{
  "n_layer": 8,
  "d_model": 192,
  "n_head": 6,
  "n_kv_head": 6,
  "head_dim": 32,
  "d_mlp": 512,
  "vocab_size": 766,
  "activation": "swiglu",
  "norm": "rmsnorm",
  "norm_place": "pre",
  "norm_eps": 1e-05,
  "positions": "rope",
  "rope_base": 4230.0,
  "rope_fraction": 1.0,
  "qk_norm": false,
  "attn_scale": 0.177,
  "bias": "none",
  "tie_embeddings": false,
  "parallel_block": false,
  "init": "uniform",
  "init_std_qkv": 0.0429,
  "init_std_o": 0.0107,
  "init_std_up": 0.0429,
  "init_std_down": 0.00658,
  "optimizer": "adamw",
  "lr": 0.00113,
  "beta1": 0.9,
  "beta2": 0.98,
  "weight_decay": 0.11,
  "lr_head": 0.00573,
  "warmup_steps": 236,
  "schedule": "wsd",
  "decay_fraction": 1.0,
  "decay_shape": "sqrt",
  "final_lr_fraction": 0.0,
  "batch_tokens": [8192, 16384, 24576],
  "seq_len": 768,
  "doc_mask": true,
  "train_tokens": 150300000,
  "steps": 10340,
  "dataset": "wikipedia_en"
}
Each number is 500 + 50 x the weight over its row's rms, rounded and kept within 0 to 999. Layers, rows and columns count from 0. Numbers have three digits each. The size before them is the row's rms in percent of the matrix's.

# gate: layer 5 MLP gate, 512x192, rms 0.0689, rows 84-105, columns 0-95
# up: layer 5 MLP up, 512x192, rms 0.0659, rows 84-104, columns 0-95
# down: layer 5 MLP down (transposed), 512x192, rms 0.0577, rows 84-104, columns 0-95
gate84 104:579478588505464532584480615467514417483498519451525475507446480547483550556550417561488537493452453406486515503593504430553542532422426633427523440522475561546557489565527514510519516473502449518459449505476502492452490564448515558421479425564496412554483444527608529565538497534509476441
up84 102:421607514489619453453478521563507428507452465447454502423528511523437512576509573438513536512506496482566573545531537558496512478500489496426511508425523457519565507417437497538637410503503518475508524445513401457529432578463525505535506469522492554442431498442583628446455554558456403434
down84 101:452510461567570601454397505517521499558527460487541470485497468436492435452547477547533421493441449472494490582552458604580473619496509478496505531484525536445496462499477487454528508656502583479497517464493534544500559578572474507474452516439502454491520494477593561457474514475468552569
gate85 101:444461505468524508490518492464438541463552451544442606479625462504453490545462563444562580481537472547505522470461546497551468505483455446480578520452432547515558517487476439547597479468510539593491522414492460588535482480531575559594434465552446532526523480409539531561455545473536516482
up85 101:572547485481528450520413475463479572451492457530483444457560511476507488479528495482567465487411503459514556549401477464502547444537440579505431496443507539458453546435468434416485537545489450519430475505446549435516483440501383489562583486463429548446524477575459502474594508560351574501
down85 099:473449514599454492564546483443511528414549479515484547514525414524546472509499487468484510473586496431518476410379472441517547490466488430508513505459392532489491372633517553496541532486446452603514525499419447514490532504597563472500546481503548523512556547522526587508395462497563437439
gate86 102:569474507520468467533525519518490595473473475445467582522483558474494478490439494458442500566549471495510513541539477512507423370520451450561397405473521554532376478606487486544589446446550544519440494477430579455534496481507522564538457487445507522542462375502574605497491501452458518474
up86 101:399472481580496588584437509497495454499467469476560467547540393514471593487506432434372481559388515512492613541555528510595491443525436544395514526492537561527502452512466522554490438484516497549455527427487381447538575519510486475494415549461501580592496494417561464449434532482484501499
down86 102:482508582524494471451545438545594489560552532500463470437536451478570534492514559571452553467492456625551528540536495458458525537446515539491478567531406467506571520524509450565459491477529535460499620494473533444539499524453485555385520515604530505465506563595451522535509456454598441451
gate87 099:502601526560540497498577545514486510437677528468528520546480560552410432533443529486572506561530445448420469409534471530571558514531529561555507480571434519444527542421573496528481461524471540370468419470482505507504469511483504447459567520605404519427580462458480458513445516510522481565
up87 103:503493469521415542490522456507380726482534482559430556539466510479481524488506458463477425438556407521454522520552451512543526443486481472445520517490598559528522371493476514479505474495511541445544529599489601554439456540604449471577451457396583526531463530544440506465494520518552514503
down87 106:464511581539414497512476504518480523488489451480562477547478420535653419500477463435543551431449551570576523534455593445501496505421543491505505501481479409404549557489535423509479481531500524498477520470512523533544400482508447485436521573420485472531545430457427517430481529508515415552
gate88 110:413540493550493566560517528434505489507526500572476492538505441452443453477494559484553504585472497486512498479413490525577521555498462476468499477451470516471489511542398483455477520494542519518524532479537492520579563519565475516474454491490495460481535511486529488487470409472389491407
up88 107:480562464565514563440489559518478438378505555511460417549595569556414438459540568444508505503499463587519426454529480468525559493536619450517437539470482547501494537499536583499443430483515522405530537510592497483511580521509583456496544511500420550411526503552590454510458408434514401406
down88 105:525531581487514480585380469480575546448566539562461524510542490542528513505497436453500494519423441444494509469504529598513476497419592484480549491572548412522511380489511481486501528477485539542441609479560460429485486580487401509478531491516501564491578637647489470530461424454451487511
gate89 097:482542532412543586527600451494563458542527423420524539466624529476448487499540524600502640613435509578371517456543529550474510443553512518461595555425550452458498569482465437484515506573546477533440504488463480523491507487515496490502424437547538514481472494393536535488466489558487511459
up89 094:531489521445518537497441463483527477533550534467478522366484585497502549603557491512548566512436554665501521496514569457422520402474565512423561563484555466515514461524515514496431507468483498502524497495470515495468496545445479483498523396486542577506468502508560528487541444489476468448
down89 097:514435524504488477465419489492540420452409508486425521531501564527531527486527450521494458503540613507467535486467398464499501395532480535501442460505468485503519370459493486551417537518540524512460423421542493462428498501464462535511472530539473537511513477605519446485538487667372489487
gate90 098:523592464513494582505473559565488505519426515425483480458602545466427450495472500533494461515493408578344523525546508585495485479493486469426497487552573477472521509428567371444420574564466564469446522575500483520436482462450481454466442500446415454438540446472531504477398494543435494448
up90 103:543597406527565415513483499534572558500445469490461489560534551458500504398535560462531485499535508557435461473504548552536553528539618555551514534515493511532514434397433497467426472478479552482515636520611464557528506631496551547459518481449584505436477485503534465407539515466413493459
down90 103:540568463563491472517494429470573557526499422561533541451539517441486596485494511490592527513511466557532409568504569471488454523559535525534544514559458505422528506442479515547497436445468533579528494468562529435525488602575593516441407485506441536449424522481504463442513561491522537480
gate91 105:556513536555440570567497564534484551478605464503522547509436422504484427452567497530493634503426550503463558456567429489576470551472503486520541544502531442564489453559569362476507538470507490547534432523465476438388486517441565422507549499511451513512527493461415538487467449555454536461
up91 094:485579455486575507448485500529501473516387480488474462578598561513467533510533536516457426613554422451491467525472493440474579468513507517407456483454516594438464541548484549498418441557541527465432536502546492530604527458553520566537518453477502506495514470476534479530525550517536575568
down91 097:455576570509414488644549528579527481534491518527479481480596646498497449515499418544570486500423487510465472477412456557483410502503452497444564462533462497481437423518518472470419560449463480490459510535484375533517495419555553568452440495500489471528470423540514532524511467515490603453
gate92 096:493526598462437575647528510534591367481492555454457464501534475534521486561468445536477431518369537591420520510609502526476427521618440530434547412530516502466581452473452498452512472547520551519389555549456458444523499456583480530493594471555508526480437451494567492601475469560554464493
up92 102:522471525514524479505472438508472608458538513481560556480540468507472511604603571549617515472478450536524512437476491475570500434429510566454415470526380635482571498434515576448535481590509417461572582533419503487459554514499527464548413460509476471528439442502574497473521590361528452493
down92 096:547519538426559518492465520474442456434484462446517447515532462539456544576445524455488477530588504447588424508597549470492392621540531501460482490537472451478466541469615445461518547442455423592434469436558404546495593494507532483528463475469475454465583480503583475478480496489518420456
gate93 098:531481567440596470476510527494440474569499495417535489522497504545450436320601437447532512435421517481512572500520471522509565535545439490564558490490494514449538642467483552422489516506563466438559552439549433506502528515513503486469589443537529391482552502538498485511502507500357478452
up93 103:570520494550551494538473485539408583561506370477411489520579430566496560483486407450485548480474459510490538471449484455464542537472520423552467455484560464473504539585478584488406525549491562507512524499595483443456551513544495581508430481515572418545522521506545499372467652535462461478
down93 103:462547526575435526533473445551512496595538498587482574500406524461572465517491430488589450531447461464517519555543512448475468495550530510444525439505557583527559485535476497511490612487412564528436419534494528543463467483506530614509440448445458514517570441456461489465432508542488520559
gate94 100:466493519493468474510522581553522547425554415521480399564479479495500403504599495496484530557505483460531480405601519482572510454486528490422485566457536465527561591425490492413443510459471424497475535501441499518541521548382499525445502541591457496459456386496513497539470455501448535479
up94 102:531459500576540489501477509463615414553528589445489532482495593559504538476464469482512587492495491525512465551453511463564362546531460464513486463561516441417542440585510485478548504553566630462501512534368501522455480530504508514493453446438617446491508536421541533445540440491475401430
down94 105:547606624440497486469419487502506437505495481519494468494501439504396502491459485603547563433458553473444512521447450490549523424533487441482546511522456534474589519501480529520433451535497486512564532538469507499493512448574536558562437528521427487486427559475511651540465456489559523453
gate95 103:469429508600464575569504542561450488497547542445569532439420515460432475501488478408534511504496467573524484437521414488535518558543415417473548468403486540519582548522578472486519530564523510490424583501452480537444598513477531479517582351470492499518572384587465479553421533487448427529
up95 100:506561391509416508563480553515547527468446489578589530528465461458469495419475570469500520516465505531517556410558485512548573580506558538451493475493494587548464374458465494408525546576483559501502517518533504615432496496597471477553563531494462580430552491494467472589503462478491599461
down95 102:473443497476417491468551477545508509483436439498551511488525458530549486471492449498432525538534540496518482527559439498483365468541393467487455537495421483568543439450455506421440363479492486473372582555604510513550494495495572468475449572471432593570501511362527506459538533590562444498
gate96 095:482533596522458539512568553552519412545479504478596503486480526551603535568583554507550388458487495552484487547542565483488438579568364482433509581536435524544443497386523507500511533539493521489526522534478436522549492482496524507638403489460503509444485467442437590452542453502605545544
up96 099:455501534522571461455560483491623470476557444494429540513533506558555483525429484474485529453484528521456542468499448593557491617454457462522489457434498602484482504474510508542547467552440486477474432577415546594472437477540483499417553520485507495472457409458512428524532380502549472588
down96 099:551472470495487471497541543413531540523567557422569521506565482557491505518470418550445496535560497526489534442516464483514502489502445374434515511497505511485463484505465533535470495500527592547468528481441549482453483455447539425582507471601602508483567571468493421589500498431408438488
gate97 097:543554507644401538501559547525493514552498544472538468431509487524531404531578496605503554506616347568477514433501500403462574525454534461520463585462452543456568505539447463544423559580474631512469574546577431465514535416521567562480513506497533476426522494489431537488451473472476474488
up97 096:515529507559499578452480465582638453549505531545530432418481414577529519554537557471416491484511408440498525511546553460512456464434407522479489622501432381449589550489568471490535489495492581467431546540560446521448495573491501490496457537555470506429497528481503515487487477550451443499
down97 095:496447510519448402563559490384505506467481507459524454465547481459588556448489515513564508570426500470561412524469508533531468417520548586529474549500464482425526525481518601487541522489491519507533386398487574548513557558520508515571493544481515531512501436484581579495519534513476510555
gate98 107:452499536531454455529460561489491525519497543400492453514572440371492445544544492481507555527448449515520517427585428521490517519451478510553454474552507552528544497620438421506598480617579483557444417466412449497507554527486453429522434495528507356432445521430501558529427478552511509543
up98 101:502524472556477425481451543465589496378489442551504515487491507461569525486516502576476533564539534429504522492442456527465516547543527551645397427558428631501511465515470501569541478546541477486529493480393566441510521505517497425569467543417516401472463557475429589491573443420606563437
down98 105:523534544486516503504547418544581522550446468521473476566499487471529493448467590472524495557552539521470545472514452447456518525465533475459521513541438555481527574511500548523546532419528427505554547511496524581499497575439367489509474503546517526485474446484456450502494525490563513521
gate99 097:446471549481461483483543485560563446564453636475542461513463594509554565473427435581501535514477483488421495418589425561451478420565545555492494559533524526559445467483579504520509443542498498476523435508440514501499464590360598499553488499446475518582468548514496568508568545419507521483
up99 099:466484461496520516462421561515487481453469538339415444510546498554446434535584491586518560504527431608517536362560533555472436436553430469434412512530535509440490451506456530530524435545591508445492433497482468534474533568486490476480538459506512501481459458504527492456477457539472512512
down99 098:490548483522503460514541464583514473466522430490431537550453606456500576547527578493391473497527515466461557445511503549375436443519482508479564544445456513473648529482473495440466470597473500472518580535553510482471451485476469482598478550500447496559489449545582500542492535511610503479
gate100 102:549417468476590447455494499437580494587455410426449442451528424422520575562505499509516584573438508404509500397539520548468581596467548541429456554469545563513502611480584502513517503545514505486462498551533510490502529437562468463556430511476464489493452512559493574512549505567533595441
up100 105:523498472466382518556479474463454512533479484570399448520428409523518525566446467441490473484515494461530516526430433551471533426506479553557489521457512585529457484465558549616498468476516400496547420448528617539448465476549520521474456526540389455499405505514545462541490473491536523519
down100 101:445411614526454514560537545543467495441477490483470443396418445498479529491521454502500491535462535493495452544472507526520462516529508457480482586569535567524510513516470530459536511492496538546458529446443523435453526569490540474621436481462549621516494488481483458549520485485515468523
gate101 096:565602575438626515454527557570517428533458376531547486531548439408502557522557507447560418420516516476606506500460503532486478536507523476498623480440474493513457518483479504517607455509540494508557478539508497454424525426516587433472457530534500533578536542509517530434582522541451526564
up101 101:493493481434526573430494572611478480478545500503528423546441525590405475486486466391548505547540496480515500486434438536482585484477495460495462441457468499577559500531529497484563464486538493532520477427583555502516558487445482398349400486491475482608484546477446490499466466461510501593
down101 103:493534482441506519458677492510499422413369539542538515452566496452434545498474542377481477535522469478599458516603500489557457536526481529475496490476572452460465492460453545438483527476532454534523446454517484556495449490538561491424543641481443478474451445489452554415509389413492496445
gate102 098:522500428549577479539481547519452560415520525608612542581510517472484436529528581572494457448521476552429505533471501556593538459463519441516517494398486519478497466383586406426449542468528462550540516492437487564401433506572574568480533509548399498476480513518406553546456447517480458460
up102 101:469447520570449585509548529480468535400512559443577495455480467484548482519488507502545421516484469524495594491500361471451498442468474524455491548463456433537426445434485430517569612474454537494457546569596584475514521550442550490452479417409558546509597585493459555482547406518511568540
down102 099:575529470510447636417455452537529565488538538524450503500411549498495498484546470565509571515514459558568595412568482545425546570504503459414552529501441542594506612428449465594530561448555553430501504500548467482548478494541515471487503471574548432537579513525529503558575536539496563527
gate103 093:491442439589485436576562535576493528547488501522515393524501512593498471495420424461491482528545490420512537449440506452497539428523433566361509516504541525588521484489422476493625441568529496548492386524487472478481513514461594477534451532541493455654455573566534462434602493452476524498
up103 099:473527512522479408434578452533401499583510467494478466474541488525483508504468419560525525487483459569471505497602415504469522593489505480544485380489437418531507446523495499461533435526369640507521476550526418545444547474503492500442544513411492550483535399500419463524506583504561418557
down103 099:555455432483529455537525482525531475512500450473610477415478489446529540473583416558493532536501499432564535520556505470536442509515632480491505477511409489476499564526546469532467543463519484536455461431560551532480485503453494553505485489507493545560409501485460452589537539525513574437
gate104 102:462449518489523546491606570513479504573574530476531529501572419431425403470515609470534522468531489462513510481426488479549508478440471518408613511547571480519481569541471530500507472557562475479430508544549591587531476502480516506483463521533521504530473547496508456483513560503436497457
up104 106:483544461539562517462545454498484503415497536436588447611452511438636501445505401473454451494566422523376572565546530525554456552585510536542508613387439498595496431522511446497475480558523608563437493501588427497480573464535560479503427546485524443455497450434530495482460427558541499424
down104 109:580517491461496559482491488533399466471493534427521504550563418548436521497535511499468445494563466519444432517553442507556553456487552545507438477529481493526537502485542470455550400501544464461453524540541509478513469534518564555451528553504430472539555500468498457499442461494501495516
gate105 104:462473580443487485555566593602483440470541454568587481542534449378444480540491488517571463573483472543469489544551503472506463511413506560514555464512586464481468507466534407484500504546577462550532472489523465467449450484510499489590594470556452512499561515420460556505459515488446583326